Each number is 50 + 12 x the weight over its row's rms, rounded and kept within 0 to 99. Layers, rows and columns count from 0. The size before them is the row's rms in percent of the matrix's.

# layer 5 attention key, 256x256, rms 0.0571, rows 30-63, columns 128-191
096:56 37 42 58 50 42 51 47 34 82 24 46 42 52 52 46 41 43 48 77 44 43 28 52 35 53 43 51 50 50 57 40 52 87 34 71 62 59 44 60 61 43 49 34 46 70 53 37 52 41 73 50 59 57 43 66 51 44 58 34 49 49 61 54
122:57 67 47 60 42 38 60 29 39 42 51 49 50 54 57 40 39 55 57 43 63 37 57 41 50 50 38 45 48 53 50 58 44 29 62 29 46 48 57 46 42 61 59 76 46 30 48 56 54 44 34 46 38 46 47 52 36 64 40 47 48 27 47 38
103:56 58 36 34 30 37 56 24 53 45 34 61 58 40 40 35 57 59 63 61 66 50 80 45 61 55 37 47 57 76 53 39 51 36 46 28 41 39 56 51 51 54 47 66 56 20 42 37 53 46 27 48 48 53 37 63 39 59 50 47 58 34 58 46
072:52 45 53 46 57 52 33 38 59 70 05 42 41 47 69 44 53 37 61 66 53 39 29 56 56 36 14 53 42 69 52 39 55 77 43 59 71 36 51 54 63 31 48 30 48 52 65 36 51 54 51 51 60 66 38 49 53 55 65 33 33 41 49 48
109:41 54 57 38 61 58 37 81 57 57 59 47 38 53 45 65 42 44 47 39 47 57 33 40 29 38 57 54 68 32 50 55 50 56 47 53 53 54 30 51 60 29 65 35 49 78 51 66 47 41 63 58 62 54 37 50 73 39 27 57 53 67 65 46
082:42 47 61 41 36 47 46 66 47 48 81 51 47 55 46 58 41 51 33 41 34 65 42 52 42 64 61 49 71 38 38 59 52 47 54 43 47 61 46 59 45 45 57 40 45 77 36 75 50 37 50 45 54 55 46 31 62 50 39 73 66 54 58 43
075:63 39 42 41 54 39 51 40 57 65 30 46 43 38 81 33 61 35 68 53 57 49 23 84 48 45 37 40 30 51 57 28 68 43 48 59 47 38 46 44 62 47 39 60 52 52 60 35 40 54 69 44 51 65 54 61 44 45 68 37 66 46 45 61
096:37 36 58 59 47 52 44 66 56 52 65 46 36 64 38 45 53 44 37 39 30 51 42 46 41 53 64 49 53 31 55 56 56 73 47 51 56 61 38 59 43 40 56 35 53 75 27 69 43 31 49 57 64 41 48 36 54 57 41 57 59 52 59 53
075:41 53 60 43 52 46 35 60 50 33 74 60 52 51 45 57 43 60 38 33 35 59 53 43 36 36 67 50 71 22 45 55 43 37 53 47 48 72 31 48 53 47 61 40 53 71 46 76 45 51 42 47 44 47 48 26 66 38 32 65 52 52 50 50
080:51 51 40 54 58 67 43 62 62 73 11 39 36 43 56 48 85 27 57 65 64 45 33 72 52 45 13 67 40 55 53 43 60 59 53 65 71 34 53 60 63 29 49 44 45 45 56 46 36 62 65 64 54 54 35 62 55 51 61 39 51 53 55 45
088:56 41 43 44 53 51 46 27 57 30 32 57 67 14 59 51 65 40 75 61 62 50 49 69 61 47 49 39 47 83 62 33 50 40 47 35 51 33 57 34 57 37 37 61 59 17 63 32 37 69 31 44 54 49 46 67 35 44 57 47 65 54 57 50
082:43 55 56 49 33 48 53 67 43 43 75 67 41 62 29 46 44 66 36 28 38 54 50 37 47 63 73 50 64 32 54 63 40 45 39 27 43 65 39 44 42 57 68 47 40 52 41 68 54 33 40 52 63 40 43 51 46 48 34 61 64 52 67 45
116:45 52 70 53 43 54 53 55 47 58 48 47 26 74 39 36 43 47 36 41 43 56 41 38 39 61 43 57 53 37 46 70 47 59 49 41 56 41 44 57 50 45 63 29 50 72 31 60 47 32 49 66 54 48 43 33 66 45 34 57 61 42 62 54
110:42 35 59 54 68 55 37 75 55 62 70 38 40 59 47 71 47 45 32 46 34 54 44 56 39 41 62 59 50 28 43 54 59 65 40 62 51 56 37 52 49 31 57 25 55 81 56 58 32 59 70 57 58 48 55 47 67 42 45 55 44 63 53 51
108:52 36 40 38 65 63 42 70 63 63 44 51 62 38 59 63 51 42 56 59 59 62 37 67 50 31 43 64 58 56 43 16 53 57 49 79 52 59 41 57 51 31 45 57 61 46 76 45 46 66 58 45 61 51 52 56 59 37 67 55 44 61 50 53
098:49 42 52 46 71 39 45 66 49 51 94 60 52 60 47 62 39 45 41 36 44 58 39 44 35 53 78 47 66 39 44 52 52 57 46 48 50 82 22 40 53 49 76 32 31 80 58 74 50 56 60 46 48 46 52 42 68 42 42 71 55 53 53 55
078:79 47 34 50 65 49 40 38 59 47 14 56 71 22 55 52 43 33 76 67 49 49 40 51 47 44 48 51 46 74 52 21 37 46 66 56 56 58 56 49 59 50 48 61 49 43 71 16 47 62 59 51 51 63 49 71 39 47 50 43 25 49 51 47
092:39 49 54 41 49 54 47 60 44 29 93 52 60 39 55 55 49 62 32 29 35 70 56 43 52 50 69 53 60 43 48 48 41 49 28 31 48 64 37 46 47 47 56 56 63 55 51 55 47 57 42 29 55 42 35 39 50 40 47 71 68 52 52 47
075:70 53 28 50 62 46 47 41 50 70 07 46 65 39 56 47 50 37 77 54 52 54 38 60 52 41 36 52 52 75 51 33 52 50 59 57 43 54 64 70 53 48 29 70 53 44 76 35 67 61 55 58 57 61 52 55 45 49 65 34 28 45 51 42
078:63 59 36 39 63 51 42 37 66 57 25 41 54 25 62 53 50 40 74 61 47 46 42 61 43 31 33 59 46 72 46 30 48 58 51 71 60 46 48 64 60 39 43 55 47 48 72 31 43 68 54 56 52 80 42 61 44 50 62 43 48 55 42 48
080:61 46 46 49 56 32 55 23 54 56 22 47 55 36 66 42 58 37 68 68 65 27 30 62 47 49 47 44 48 55 50 25 52 48 54 61 59 51 63 53 51 38 35 71 48 48 61 35 61 60 60 45 36 58 57 57 41 54 58 32 32 57 42 52
116:46 60 65 45 53 53 55 70 37 56 54 65 33 76 50 33 48 55 28 43 47 36 33 51 44 55 48 62 52 22 40 62 55 51 47 62 60 67 49 49 46 53 69 47 37 69 43 86 62 35 57 56 36 50 42 32 66 57 42 58 41 44 50 51
125:30 51 64 66 42 61 41 50 51 59 53 51 12 63 44 46 48 39 44 38 48 37 29 56 37 43 56 39 57 31 64 61 61 65 43 49 63 44 52 43 53 43 51 34 62 73 19 69 46 46 38 46 54 37 51 43 56 54 42 37 65 42 71 50
117:27 35 69 70 44 53 46 43 41 61 48 53 49 56 25 58 46 66 40 39 43 51 51 16 52 38 51 46 64 38 49 66 58 58 55 46 48 38 58 48 47 39 49 39 60 39 34 63 60 38 37 61 64 30 44 39 38 54 49 41 48 49 49 56
086:65 47 57 42 56 51 49 31 51 57 30 51 50 47 71 52 45 29 68 63 60 49 45 66 48 44 35 43 46 61 45 33 41 45 62 63 60 45 52 29 54 41 46 80 62 45 61 29 52 48 53 49 41 63 64 55 49 56 46 53 23 33 48 47
077:48 53 60 43 56 46 44 47 69 31 81 47 61 44 47 55 33 67 36 23 38 60 62 29 40 48 75 49 62 22 44 64 50 18 48 27 35 61 43 39 45 60 56 54 49 49 42 64 57 44 58 39 45 50 50 43 48 53 32 59 54 59 43 45
124:49 58 54 53 29 48 62 32 27 39 51 58 45 65 53 35 41 61 45 48 52 48 52 46 58 62 42 47 52 45 43 67 50 37 55 29 51 40 67 55 47 69 51 52 42 41 31 59 50 39 20 45 41 43 45 33 44 60 49 57 55 22 50 53
084:45 61 54 54 32 51 51 49 48 46 78 47 48 74 09 40 56 69 40 41 52 49 64 26 51 51 58 55 56 45 61 73 47 47 36 33 48 45 40 37 48 65 63 39 33 46 29 74 59 13 52 53 59 44 30 53 57 48 20 53 56 54 51 41
072:70 47 38 54 45 58 60 37 62 55 06 65 60 33 51 32 61 40 84 64 59 58 42 57 52 37 29 52 52 74 50 28 51 58 63 53 48 32 56 48 66 43 42 60 49 55 63 28 55 67 47 62 46 67 40 59 58 48 55 41 40 27 42 48
080:62 37 26 38 57 48 54 47 54 77 16 48 49 39 57 50 54 34 72 63 66 40 35 66 46 42 37 46 41 64 43 35 52 58 60 59 62 36 53 54 64 41 63 42 26 49 63 34 48 58 74 56 41 63 58 60 56 47 62 48 52 49 60 57
085:35 52 56 45 38 56 62 47 26 34 70 69 37 72 43 54 39 64 38 42 44 60 68 24 58 59 58 50 75 45 50 52 45 51 46 29 43 52 52 40 47 62 46 45 50 37 45 60 57 43 35 49 56 36 58 42 34 59 41 64 64 61 46 58
092:40 47 61 64 29 49 60 47 42 47 65 47 36 71 33 35 53 65 26 35 37 49 57 27 54 59 51 59 50 40 39 75 48 52 39 33 52 51 54 49 52 69 54 31 40 41 25 56 66 35 32 55 48 39 47 29 39 54 49 55 52 40 42 50
125:42 65 48 52 42 48 49 27 50 49 38 51 53 51 61 45 51 56 57 51 72 49 68 50 61 51 39 39 40 72 45 52 52 35 64 28 30 27 82 56 43 69 43 64 57 31 46 46 59 45 33 46 31 43 45 53 42 67 45 51 52 35 60 44
097:37 47 53 44 52 54 44 73 52 50 68 51 29 65 47 57 46 48 37 38 37 55 36 36 36 47 61 67 59 22 45 49 51 65 39 57 58 75 27 50 47 43 66 33 50 78 45 65 32 52 61 49 62 48 52 45 57 43 43 49 52 56 59 56
# layer 5 attention query, 256x256, rms 0.0724, rows 31-63, columns 128-191
109:32 59 41 27 35 40 46 45 65 57 37 50 50 52 50 38 45 64 50 71 61 44 45 42 51 39 44 42 61 41 51 33 59 49 34 59 59 63 35 28 49 65 43 54 59 57 49 77 57 31 51 64 60 66 58 34 35 48 56 47 59 58 79 44
107:46 37 59 50 47 70 40 30 37 44 37 51 74 56 45 47 49 37 62 50 76 56 48 41 52 56 44 61 50 55 65 35 51 56 58 42 47 27 74 32 23 47 49 35 54 35 49 29 66 73 72 43 73 50 51 49 59 45 45 29 52 51 24 45
090:45 47 60 54 56 78 44 53 64 48 36 41 57 56 58 60 44 45 42 28 30 39 39 53 36 45 45 52 72 57 27 46 46 31 51 29 34 46 18 53 43 49 47 58 44 39 43 38 46 63 63 53 36 51 45 10 51 30 42 37 41 33 41 71
106:48 57 53 80 58 57 52 59 58 51 48 47 61 49 35 48 51 39 64 55 36 53 76 35 52 46 35 51 83 40 52 57 38 48 43 36 32 53 35 46 49 52 55 51 27 66 58 53 46 43 87 63 41 76 27 39 50 54 50 51 58 42 38 42
121:61 48 52 88 72 65 52 46 50 45 61 60 59 70 26 24 50 32 65 47 57 59 54 43 46 45 62 57 59 50 62 54 52 50 62 40 40 38 65 59 62 70 67 43 62 36 55 50 51 76 57 40 41 45 59 65 73 51 51 65 59 43 46 29
105:54 52 55 46 60 54 59 62 41 61 41 37 59 24 54 45 54 38 43 46 55 63 60 64 55 45 60 59 56 43 55 58 39 58 59 52 78 41 73 62 56 53 60 47 78 53 49 32 28 96 40 26 43 28 49 54 60 46 42 45 32 48 42 38
146:55 64 48 78 72 58 70 47 72 51 56 46 54 63 36 53 48 52 72 55 46 48 66 26 36 58 59 40 51 54 32 63 48 42 54 26 42 45 59 64 48 49 60 42 38 42 38 44 59 62 59 63 34 49 45 38 55 56 46 74 46 44 31 55
095:32 48 67 65 37 37 53 57 50 38 32 44 41 60 36 42 50 53 42 78 58 50 49 41 68 54 52 40 20 51 57 42 41 64 46 55 65 43 42 50 55 49 37 32 58 46 59 45 43 29 57 60 57 52 45 66 26 49 47 43 67 47 62 46
091:45 46 55 48 69 57 42 51 59 52 46 49 52 24 62 69 51 49 56 40 37 57 64 58 44 32 44 52 63 52 33 66 32 56 44 34 41 41 52 44 51 44 56 62 53 52 59 37 26 70 56 42 30 34 48 31 42 32 44 39 52 52 55 59
126:46 34 74 44 60 43 50 48 39 65 16 42 63 40 58 56 57 51 43 39 66 60 58 62 54 55 66 48 37 43 60 31 61 51 55 53 62 09 70 45 31 51 57 32 59 41 49 33 29 65 39 14 65 26 58 61 34 47 43 26 45 50 42 55
122:52 47 38 68 57 47 72 37 57 55 72 55 61 63 38 43 57 46 96 57 50 52 58 25 32 55 39 49 58 48 56 38 48 45 52 44 26 56 62 53 50 71 63 63 42 64 38 61 73 48 54 47 48 74 53 41 69 66 37 68 56 66 28 32
118:56 66 37 48 64 67 47 49 66 21 51 56 67 50 33 43 38 41 64 42 38 56 71 51 48 60 39 38 71 67 43 50 28 34 53 28 38 51 46 49 42 69 48 61 42 52 53 50 55 52 73 50 20 73 50 25 52 31 50 43 63 47 37 51
108:38 44 65 51 52 57 41 60 58 26 57 40 53 65 50 46 50 59 44 48 51 49 43 40 63 58 61 42 36 52 44 68 32 36 57 34 46 33 28 50 69 38 47 44 28 47 37 44 51 47 55 73 51 43 43 49 37 20 41 44 50 52 46 62
122:46 25 69 71 68 45 58 66 41 56 55 42 36 37 72 56 55 31 47 40 55 60 45 59 52 48 65 60 35 44 58 64 36 57 30 70 53 53 59 59 60 33 45 50 54 51 60 32 23 61 36 45 57 28 17 65 52 51 54 50 61 36 56 43
112:47 49 54 66 50 64 45 59 52 36 67 68 71 64 46 20 57 54 73 44 53 48 38 46 40 65 51 35 63 18 61 55 60 29 60 35 42 51 59 69 53 56 54 43 36 64 52 52 71 55 50 63 51 52 54 60 73 61 37 40 34 73 46 39
096:34 43 59 30 61 45 51 45 56 54 66 39 53 49 51 77 41 38 43 55 55 51 31 50 63 41 40 55 40 57 56 44 64 55 43 73 53 53 42 31 61 40 40 48 34 43 49 49 64 36 49 55 67 53 78 52 46 58 83 45 55 72 37 39
118:50 46 74 46 46 31 73 47 36 47 51 58 66 35 50 26 54 53 54 47 75 56 49 52 65 56 48 54 35 41 59 39 36 64 44 48 59 38 56 52 33 67 44 53 81 40 37 59 50 34 24 35 66 57 40 65 51 58 41 39 70 45 50 49
098:48 45 41 46 59 63 44 52 51 45 59 49 33 70 65 83 43 44 38 41 41 55 31 54 55 48 49 57 54 55 50 41 62 43 35 71 54 67 04 35 56 56 51 37 36 51 43 55 36 49 57 56 55 45 53 39 41 48 70 70 55 42 55 68
095:29 41 68 50 63 67 52 52 50 59 47 40 50 39 68 56 60 38 24 35 56 53 66 51 61 37 33 55 75 41 68 46 36 72 41 49 55 49 62 52 55 48 37 53 65 43 63 45 46 76 63 54 57 51 40 41 44 40 37 38 60 24 39 64
119:43 56 39 54 68 58 42 69 65 52 28 41 60 72 42 58 37 51 45 66 66 45 21 65 47 47 63 53 60 50 29 58 71 44 45 53 61 55 43 38 44 38 66 38 39 48 47 56 55 49 75 49 57 40 50 38 47 68 58 65 18 36 50 45
106:43 62 28 61 58 52 48 50 69 50 57 43 42 44 40 43 47 47 63 59 42 42 51 48 43 60 47 39 72 37 41 60 33 46 60 24 36 60 43 70 65 46 66 52 49 79 64 57 55 58 66 56 34 41 44 45 53 38 35 41 60 50 63 58
125:42 56 57 57 43 53 62 39 64 53 40 32 81 45 39 49 29 48 55 39 49 47 50 41 53 41 62 62 67 50 25 69 34 44 63 12 50 30 50 49 43 47 60 37 53 38 53 36 30 57 51 57 40 48 58 38 52 43 39 51 42 42 36 56
129:62 39 43 60 28 50 59 46 50 71 53 26 35 49 46 82 47 52 52 54 30 41 50 47 53 61 56 50 55 67 39 48 59 46 46 45 35 37 40 37 50 52 29 44 29 53 59 30 38 36 31 53 55 43 74 57 58 46 59 55 69 57 63 52
106:44 56 37 49 56 36 35 74 48 45 39 41 51 17 69 62 38 47 30 55 51 45 39 81 59 59 45 54 60 38 41 50 34 42 51 57 66 58 52 61 55 46 43 53 49 73 57 54 32 34 56 61 48 57 32 51 34 53 66 30 43 49 60 48
093:50 61 53 59 39 34 49 59 33 44 38 42 48 58 32 20 75 57 42 74 77 52 56 50 54 52 51 41 43 46 59 34 50 65 59 51 78 46 55 61 48 52 53 33 62 56 49 60 50 50 64 51 75 41 51 75 30 50 37 61 68 37 62 44
130:58 55 25 39 52 51 52 27 63 51 56 52 49 52 42 42 41 51 53 41 43 45 36 41 53 56 50 54 64 68 55 30 45 52 53 30 44 48 41 40 53 72 47 53 78 37 51 45 65 58 40 41 37 52 53 38 68 42 45 38 64 52 61 41
110:70 62 39 41 53 53 35 53 61 39 58 74 47 53 52 31 49 52 67 50 50 52 84 52 35 53 32 41 62 45 42 42 65 36 57 53 20 72 65 52 38 62 59 71 24 76 58 70 69 31 55 68 35 74 34 57 56 52 52 45 36 54 44 45
089:47 53 69 29 62 68 48 41 42 70 38 38 45 50 61 66 31 21 22 37 46 58 57 67 60 42 40 72 57 43 53 53 58 47 49 57 43 29 51 32 37 49 50 62 39 41 58 21 09 58 52 33 48 50 73 47 38 22 48 41 62 55 49 47
098:61 36 61 61 64 72 21 57 49 46 56 46 60 52 59 54 47 43 47 31 49 43 55 51 55 46 49 48 67 39 51 61 61 31 65 46 39 38 51 35 52 51 54 48 37 60 73 30 51 71 74 54 44 45 57 44 47 36 36 42 36 41 47 36
112:57 38 46 73 32 44 56 19 24 62 47 29 50 54 32 48 68 53 59 46 51 40 28 33 42 51 59 62 40 69 65 33 48 43 62 52 49 22 58 48 40 48 46 40 62 44 38 27 46 36 45 30 66 45 63 65 64 52 50 56 64 53 42 40
120:60 50 26 44 19 62 53 27 43 48 58 44 49 80 39 43 49 51 56 37 39 38 27 38 38 63 39 51 55 52 53 37 55 61 60 26 32 64 50 48 49 58 47 55 51 42 41 57 78 43 48 46 51 54 76 43 71 50 41 55 72 58 45 74
119:53 60 50 34 60 33 35 47 46 31 41 61 41 43 47 45 51 50 27 62 62 64 61 56 68 47 65 39 36 65 58 36 55 54 58 80 85 45 51 32 53 50 54 44 52 48 57 53 35 50 53 53 53 54 48 66 38 39 82 30 41 41 77 53
131:35 49 59 75 50 60 63 52 59 57 62 37 71 47 21 50 50 51 71 57 40 31 51 26 43 54 43 54 57 43 46 72 23 48 43 08 33 44 46 66 46 36 41 50 55 50 44 44 56 53 57 58 53 64 45 36 50 42 28 68 79 50 44 45
# layer 5 attention value, 256x256, rms 0.0562, rows 0-20, columns 128-191
087:60 35 58 28 57 58 44 55 80 67 49 61 25 61 48 49 30 38 68 44 53 53 42 73 48 74 47 53 59 51 52 54 31 37 48 29 54 62 40 54 47 51 51 36 75 49 39 48 58 55 37 46 44 53 53 57 46 50 32 58 60 38 35 59
093:42 80 50 66 65 68 27 51 44 54 51 42 51 69 44 52 38 70 67 57 40 44 34 19 43 45 63 55 38 50 46 42 52 65 60 72 52 47 46 57 27 68 23 51 34 64 34 70 52 57 31 34 35 45 50 45 48 26 61 45 46 36 45 59
091:52 50 61 49 37 54 52 44 48 47 39 40 45 56 63 48 49 46 66 45 27 18 33 49 40 50 45 44 48 58 49 62 43 40 43 45 48 50 41 26 42 42 74 41 51 63 39 49 47 73 41 50 54 82 38 64 55 61 60 52 35 48 37 31
089:45 56 42 57 58 53 57 44 64 44 45 81 35 50 66 41 75 60 59 62 47 22 26 41 75 62 56 51 42 45 40 53 42 47 50 37 39 64 51 46 50 64 57 37 47 57 60 65 62 50 58 33 32 44 39 52 64 58 43 48 36 35 60 63
098:69 47 50 39 37 66 52 42 38 51 63 43 74 49 34 60 43 38 49 58 37 32 69 49 65 47 47 63 51 57 68 49 33 31 31 33 37 56 38 32 66 50 64 36 40 67 35 46 26 71 43 53 59 52 57 60 31 52 43 74 53 68 53 68
090:41 50 54 51 60 49 64 39 58 56 49 43 58 48 35 66 67 34 40 38 40 61 32 50 51 46 43 32 41 50 50 39 40 51 24 42 53 60 51 53 58 39 49 34 59 15 55 31 62 40 31 49 55 53 51 52 56 51 50 67 50 56 61 40
087:44 59 80 50 42 32 42 48 55 54 59 65 46 63 46 55 38 67 44 44 49 48 39 39 52 49 45 37 37 63 44 55 43 35 25 58 56 75 58 46 61 51 30 34 52 61 50 49 29 25 41 45 65 51 56 47 38 56 63 68 62 50 59 53
102:52 54 77 64 56 42 46 21 44 59 62 50 37 47 42 56 61 45 38 18 50 75 47 48 56 53 33 59 53 58 58 46 46 63 49 52 45 52 68 30 40 33 46 40 67 67 36 54 38 44 52 49 35 43 59 43 48 46 50 58 40 51 57 63
097:49 51 41 25 76 72 50 47 64 65 54 51 50 37 53 59 51 42 51 40 42 78 53 78 47 45 56 34 55 53 68 64 66 50 30 52 53 34 33 49 57 12 25 48 52 49 47 61 57 56 23 62 48 47 57 57 79 55 51 49 55 45 46 46
094:25 49 47 36 33 58 53 37 37 44 41 57 52 71 24 47 23 48 57 23 57 43 55 53 54 58 50 58 63 48 43 79 69 63 37 59 41 69 51 58 59 38 48 73 37 60 55 52 69 48 53 61 62 77 58 51 43 58 27 45 51 29 48 38
094:57 51 30 46 60 60 54 51 33 41 74 54 47 42 66 45 56 60 22 44 59 74 57 63 55 34 24 51 61 50 47 43 50 43 48 42 78 47 62 42 57 51 64 43 58 51 61 45 50 36 77 51 59 32 46 46 52 37 55 49 45 58 50 57
096:48 67 47 47 36 63 57 42 58 51 50 61 53 41 55 42 62 71 53 60 50 50 60 33 59 71 38 58 59 39 73 41 55 56 48 51 73 79 71 52 19 66 59 52 50 58 44 58 51 64 38 48 43 40 59 50 24 36 54 43 39 53 62 79
097:56 40 42 55 55 46 55 58 54 29 32 50 45 35 64 55 67 46 44 53 54 54 37 62 60 45 36 50 59 50 84 58 56 57 64 36 63 55 34 68 48 52 55 52 54 53 55 52 48 41 46 32 44 38 39 38 61 41 51 63 31 47 55 67
090:68 38 35 59 45 32 45 37 41 61 51 41 51 43 54 56 52 53 62 52 46 65 61 54 34 44 57 29 65 60 52 40 55 55 35 52 32 41 51 52 48 43 40 53 49 47 51 25 28 43 52 54 69 41 38 32 70 78 47 41 73 52 66 60
102:59 67 39 44 70 68 51 48 53 51 49 48 29 43 37 55 60 55 43 49 61 41 37 43 73 42 63 52 57 55 43 51 64 41 55 58 40 63 52 58 54 39 48 57 37 43 66 58 51 56 52 49 34 57 33 53 47 64 44 40 08 67 47 51
087:46 54 26 57 61 48 53 75 63 51 47 61 61 55 38 50 42 67 50 57 33 46 68 61 44 49 48 29 49 49 75 54 53 51 50 39 46 39 57 58 42 47 41 40 39 23 62 43 64 59 37 40 36 50 25 46 26 54 44 59 55 42 43 52
096:57 43 58 54 62 43 54 41 58 64 45 44 46 50 50 42 49 45 38 43 44 62 24 42 50 50 59 38 48 63 55 61 55 43 49 57 54 77 44 43 55 55 48 28 54 52 53 68 57 44 79 50 33 51 59 61 53 50 48 43 33 65 25 40
088:59 45 29 65 50 80 49 16 48 55 51 58 44 61 48 53 55 44 59 72 55 56 48 53 58 65 69 35 55 58 60 41 57 36 68 63 24 73 52 57 42 44 52 33 51 59 45 72 72 45 48 52 41 50 69 37 49 65 41 37 28 58 42 34
099:67 49 33 52 61 38 45 62 56 42 38 70 50 64 30 59 58 52 65 59 64 37 51 37 42 60 61 57 51 72 52 68 69 61 58 28 51 63 52 51 34 63 50 59 69 34 34 38 60 38 60 57 55 33 40 35 41 58 39 22 57 48 70 60
095:44 39 37 26 33 41 56 49 72 44 42 34 61 23 47 51 48 51 63 59 48 36 71 55 64 60 73 48 42 42 50 39 39 50 59 44 47 51 25 52 51 61 55 44 46 60 61 66 54 68 00 47 64 38 57 45 41 28 53 44 56 47 51 72
094:49 44 51 53 46 56 47 74 47 37 58 70 47 41 40 25 65 52 27 58 68 63 42 48 33 31 56 53 54 44 51 52 54 45 58 63 13 55 59 51 44 51 58 60 38 47 52 40 53 57 49 45 62 48 57 50 29 69 44 46 52 42 49 42
# layer 5 attention output (transposed), 256x256, rms 0.0839, rows 0-20, columns 128-191
097:43 52 49 57 56 20 54 52 36 61 60 76 52 49 42 48 73 43 54 40 56 36 50 47 59 52 69 70 32 54 23 51 57 50 45 46 36 41 51 46 48 35 38 57 32 29 52 42 51 41 34 39 66 73 56 63 45 44 68 47 32 70 27 57
108:71 35 52 39 63 24 55 47 53 45 61 74 45 42 38 56 35 29 40 52 69 61 54 92 29 45 33 40 64 39 63 51 59 47 50 51 37 54 47 31 53 64 78 43 58 56 37 53 42 48 63 50 62 50 49 35 38 60 63 54 61 49 62 39
095:52 53 59 62 46 47 27 52 45 47 36 68 47 38 46 50 36 64 50 58 58 69 73 73 67 41 41 53 36 52 58 45 39 50 38 69 35 56 45 78 51 32 25 73 67 43 45 50 52 31 36 27 63 45 73 58 42 44 26 49 84 69 54 63
097:75 35 53 62 55 64 64 45 45 51 41 27 46 38 51 57 36 41 44 45 67 63 37 68 54 25 37 56 37 54 59 50 37 67 47 56 75 51 71 52 53 41 42 52 74 34 30 27 42 42 58 37 37 61 47 57 47 68 54 47 48 56 28 67
106:27 53 72 45 57 51 60 70 50 60 38 55 64 42 60 47 36 60 37 47 59 57 52 35 43 59 38 27 64 31 63 43 51 42 51 66 55 72 65 79 48 25 60 49 23 46 43 41 42 42 46 44 35 40 59 28 53 42 45 50 39 56 68 51
095:60 44 49 55 50 57 43 47 45 28 61 46 46 38 46 50 66 61 39 39 39 52 31 33 48 80 56 67 35 48 50 43 48 44 59 43 56 42 48 70 31 37 57 59 43 58 62 47 29 48 73 39 50 29 50 48 46 25 49 32 66 48 45 45
098:33 51 58 46 44 76 45 58 45 44 61 54 56 70 68 54 58 45 49 58 51 51 54 60 53 56 38 32 43 33 55 52 43 60 70 59 62 23 36 54 35 48 46 41 55 51 29 51 41 49 37 54 43 66 50 71 48 68 53 41 32 62 24 35
111:53 71 24 51 46 64 43 74 50 76 42 66 65 70 44 42 57 68 42 63 42 31 40 48 57 58 71 44 32 48 19 47 60 39 56 53 52 44 45 56 29 66 71 49 19 52 56 35 41 52 55 50 59 57 56 67 59 28 45 42 59 77 52 48
100:49 35 61 48 34 22 57 29 57 60 73 51 55 33 47 40 61 57 56 43 62 23 40 46 68 37 49 69 34 58 62 51 41 35 71 54 33 52 49 41 43 75 53 61 43 39 64 65 25 44 37 49 51 53 48 51 50 33 59 45 52 46 41 30
099:54 53 48 52 76 45 43 63 48 69 43 63 24 60 74 53 63 39 62 72 57 65 61 22 45 56 63 50 39 42 44 28 43 60 53 61 53 33 40 46 26 44 66 31 47 49 46 34 45 63 40 45 55 29 46 56 63 57 66 66 44 72 46 64
096:50 51 75 51 40 57 39 50 47 51 40 59 50 47 47 69 38 31 50 41 34 47 28 17 53 43 65 32 61 60 60 41 29 33 42 46 39 45 48 47 47 62 41 50 43 58 47 62 41 73 28 68 32 54 58 47 75 59 62 64 52 45 42 32
107:38 31 37 70 59 47 66 55 40 54 50 48 55 62 51 68 40 21 51 52 47 52 47 61 50 56 69 28 39 47 36 62 62 42 49 50 34 47 39 46 42 34 50 63 50 53 66 32 36 50 69 58 48 59 38 55 48 42 47 50 49 47 34 39
107:66 47 41 55 35 31 61 35 65 68 50 42 54 52 17 60 41 42 44 73 43 33 54 46 79 65 50 43 33 66 47 36 30 50 36 46 39 58 64 61 49 38 46 63 69 56 51 65 37 35 60 56 42 59 43 49 46 56 65 39 64 50 44 41
102:37 50 62 55 54 62 34 52 41 44 60 62 57 27 47 30 42 67 42 29 46 39 38 55 69 40 58 53 31 52 54 54 30 46 49 63 45 67 43 50 66 65 51 47 46 59 52 68 34 55 60 58 34 41 85 56 42 19 46 38 49 62 44 74
104:48 45 59 53 36 39 68 37 32 62 35 55 68 64 67 45 34 53 55 61 65 57 35 56 36 51 46 59 40 62 55 48 41 65 40 51 75 54 59 39 59 46 74 35 55 47 40 55 53 45 52 65 71 46 56 32 49 65 56 40 57 31 57 56
093:59 28 61 69 33 55 47 37 47 47 51 42 51 48 43 60 45 51 52 43 55 40 37 53 69 63 63 70 53 56 37 52 39 48 39 28 47 51 66 41 57 28 44 48 67 47 61 70 32 57 53 51 50 35 63 52 50 48 61 44 48 61 61 31
098:60 58 38 61 40 45 52 32 63 29 40 63 36 63 55 25 67 68 58 61 59 42 70 62 46 31 38 42 49 34 39 52 54 35 34 62 56 37 71 64 46 56 53 53 45 45 46 56 50 64 51 63 49 47 56 47 41 54 28 47 61 52 62 53
086:53 50 47 62 40 31 45 78 47 40 26 53 42 51 32 34 65 46 42 48 46 36 57 58 54 36 37 60 58 47 52 41 65 51 57 61 55 48 63 36 48 46 71 54 58 48 42 48 36 71 70 67 50 43 49 52 52 50 65 46 56 40 37 63
110:49 41 40 39 48 69 66 42 55 73 52 18 61 40 80 40 35 55 49 49 41 52 62 35 53 32 31 17 54 50 49 40 48 73 45 55 47 55 66 28 73 54 32 57 76 59 65 55 49 57 55 58 38 47 43 57 43 48 41 44 59 46 38 54
099:51 65 61 56 71 54 44 62 62 62 55 45 63 67 53 60 31 57 56 45 67 70 40 29 45 41 32 61 44 34 60 57 43 45 46 31 67 50 42 41 48 27 41 56 41 53 41 61 49 45 74 52 42 86 47 54 38 62 35 67 40 32 69 39
099:49 43 66 45 34 51 72 35 43 65 53 55 60 58 66 71 40 63 59 44 48 60 66 51 56 74 46 47 75 48 55 40 36 66 40 59 62 60 52 53 69 39 40 40 56 48 45 45 43 42 36 56 50 54 58 64 54 40 84 36 46 64 55 52